python train.py --n_layer=8 --d_model=96 --n_head=3 --n_kv_head=3 --positions="rope" --attn_scale=0.383 --bias="all" --lr=0.00253 --weight_decay=0.0 --lr_head=0.00671 --decay_fraction=0.426 --doc_mask=true --dataset="wikipedia_en"
Each number is 50 + 15 x the weight over the matrix's rms, rounded and kept within 0 to 99. Layers, rows and columns count from 0.

# layer 2 MLP down (transposed), 384x96, rms 0.204, rows 120-127, columns 0-95
37 53 26 46 56 63 49 66 47 41 84 58 45 30 42 34 12 78 56 32 45 23 32 75 32 49 33 30 77 52 52 44 63 93 28 92 35 59 47 61 38 49 50 34 48 64 40 63 54 75 60 59 21 55 61 55 72 57 41 40 45 53 72 55 48 84 58 46 39 16 33 67 56 60 32 42 71 45 45 50 32 71 56 42 29 59 79 37 79 40 33 52 43 36 52 41
48 46 75 51 44 49 55 22 72 57 70 52 55 43 45 59 64 39 42 55 49 74 18 70 58 58 49 50 69 39 25 31 52 79 21 80 47 38 55 72 46 52 38 45 71 49 57 25 66 68 45 47 44 43 46 32 45 57 54 30 49 56 59 48 36 47 51 40 42 65 32 63 49 37 55 37 47 51 47 50 58 38 55 50 60 52 51 31 62 32 46 65 46 60 54 62
55 50 61 50 61 40 27 40 48 41 38 63 86 41 45 66 59 34 42 49 29 61 52 28 53 44 50 70 53 44 71 50 55 45 48 57 44 64 08 42 38 39 56 55 53 68 37 64 40 54 68 25 66 36 31 76 38 41 33 67 41 60 51 29 48 81 49 46 39 57 36 52 69 32 43 36 61 62 40 59 55 71 56 61 43 54 29 79 42 47 57 59 45 45 65 70
76 46 54 56 65 74 55 44 55 50 69 56 29 59 54 61 52 39 54 31 28 33 65 59 61 34 27 73 83 66 33 47 65 38 44 34 43 49 36 28 55 50 59 75 57 52 33 77 39 47 31 78 37 38 46 69 59 66 62 47 35 31 22 31 57 83 63 70 59 75 33 51 63 48 25 11 59 58 65 63 53 45 36 49 42 63 21 75 49 44 29 30 20 55 22 59
61 48 72 46 77 54 27 27 94 36 26 57 43 51 51 49 65 60 79 56 35 61 50 46 54 49 55 44 45 71 69 62 46 37 48 47 67 57 65 73 44 48 86 00 41 76 44 34 45 44 48 29 36 67 44 30 44 43 35 66 49 28 48 87 43 58 64 44 51 46 35 33 35 41 46 48 36 55 40 59 59 53 41 45 40 50 30 56 56 53 69 74 71 42 40 39
49 53 65 45 29 50 43 97 57 58 48 43 76 59 38 57 60 51 39 55 41 68 34 61 62 46 63 60 65 55 54 35 48 33 68 48 36 45 64 60 52 82 35 57 39 56 76 19 47 22 65 44 47 42 47 57 53 50 33 40 45 54 40 47 42 46 28 48 62 62 36 36 36 52 37 57 53 60 52 31 72 56 66 54 75 41 65 33 32 35 50 49 34 50 44 39
36 47 72 65 32 35 51 34 59 46 55 30 49 43 43 36 72 59 55 66 63 58 71 37 31 53 74 77 55 58 30 25 36 61 49 45 76 38 44 42 40 62 54 50 48 38 22 83 59 61 23 41 37 49 66 27 59 81 33 68 38 63 47 31 48 83 20 28 32 17 40 51 79 67 70 60 66 43 48 56 93 48 45 40 54 62 34 67 51 18 59 59 48 46 31 48
32 62 53 67 51 65 46 52 53 35 36 57 43 75 38 80 53 47 33 45 39 54 16 37 44 58 53 35 75 65 42 75 42 30 70 50 60 41 47 63 53 48 44 59 66 61 54 73 19 50 50 28 65 81 39 57 49 58 70 32 37 50 52 47 74 45 67 43 49 37 63 52 41 32 22 66 45 66 35 61 43 59 39 50 43 42 55 42 46 39 28 28 48 52 55 53
# layer 2 MLP up, 384x96, rms 0.222, rows 121-127, columns 0-95
59 66 62 40 31 62 57 33 38 55 75 84 36 68 47 50 52 40 58 43 56 15 54 32 29 62 39 41 25 41 59 69 76 33 74 61 57 40 50 56 49 27 54 43 53 46 50 27 48 42 20 72 48 64 69 45 54 44 38 72 63 66 21 45 45 48 37 53 44 57 64 46 43 52 37 43 44 64 62 44 29 48 70 57 60 87 43 63 33 42 56 46 65 39 37 84
64 46 62 42 59 31 74 29 41 74 29 45 59 37 52 51 61 43 30 57 42 50 52 41 25 47 30 46 57 27 62 79 30 49 64 59 38 46 56 46 45 74 61 70 58 45 67 72 31 55 46 52 44 49 28 63 51 37 61 30 63 56 48 20 59 62 23 52 37 62 45 64 30 67 47 53 72 56 39 46 42 65 40 37 28 63 39 55 38 61 66 51 27 63 57 81
47 64 69 75 27 43 39 19 30 39 53 60 49 51 59 43 68 47 58 51 68 50 60 29 43 42 46 46 52 56 64 29 60 29 44 27 28 28 37 74 27 57 72 44 37 38 67 70 53 52 26 75 57 56 41 60 54 86 48 73 36 50 49 56 33 23 27 66 60 39 55 57 59 73 38 57 62 53 36 62 65 74 40 34 44 59 26 67 62 46 59 92 32 51 50 37
65 29 45 45 42 72 50 58 40 37 34 20 30 34 53 56 54 46 41 54 48 57 55 36 55 36 50 55 89 58 64 99 64 43 56 69 54 32 69 52 69 49 71 63 38 59 25 61 29 39 53 52 46 54 72 32 48 39 37 37 49 52 39 55 51 39 76 40 46 91 66 31 35 58 48 16 34 52 44 46 49 65 67 30 46 44 40 61 66 23 47 80 55 23 52 83
45 36 68 76 76 43 50 53 58 35 44 48 68 56 37 53 68 52 36 55 50 42 57 25 24 43 54 28 45 34 70 87 47 36 73 29 29 42 38 46 27 40 47 48 33 72 66 61 49 55 42 58 43 63 50 40 55 44 93 42 60 53 24 52 51 51 55 56 51 36 54 54 44 69 43 59 64 52 77 63 44 57 47 61 32 61 54 53 52 32 35 64 36 49 74 43
70 57 71 67 69 59 55 51 37 60 67 34 61 23 41 50 34 57 76 23 54 54 43 39 20 70 66 21 61 30 42 50 21 44 75 68 34 52 66 43 45 55 26 24 51 45 43 25 53 24 47 77 46 32 41 52 53 43 59 63 64 65 41 55 53 30 46 30 44 46 49 43 52 73 54 34 67 29 37 66 50 56 42 37 33 62 30 60 72 84 45 57 41 35 41 84
68 46 49 72 76 60 59 46 37 55 48 44 29 16 51 64 86 53 75 48 64 55 68 45 09 53 40 46 78 41 76 37 30 36 56 38 63 54 41 49 57 50 58 67 44 43 52 39 43 46 31 74 36 43 56 64 81 37 53 40 13 75 47 44 35 45 41 32 58 51 67 37 56 60 40 45 34 42 29 47 52 77 59 29 58 25 52 52 56 51 47 49 42 43 41 59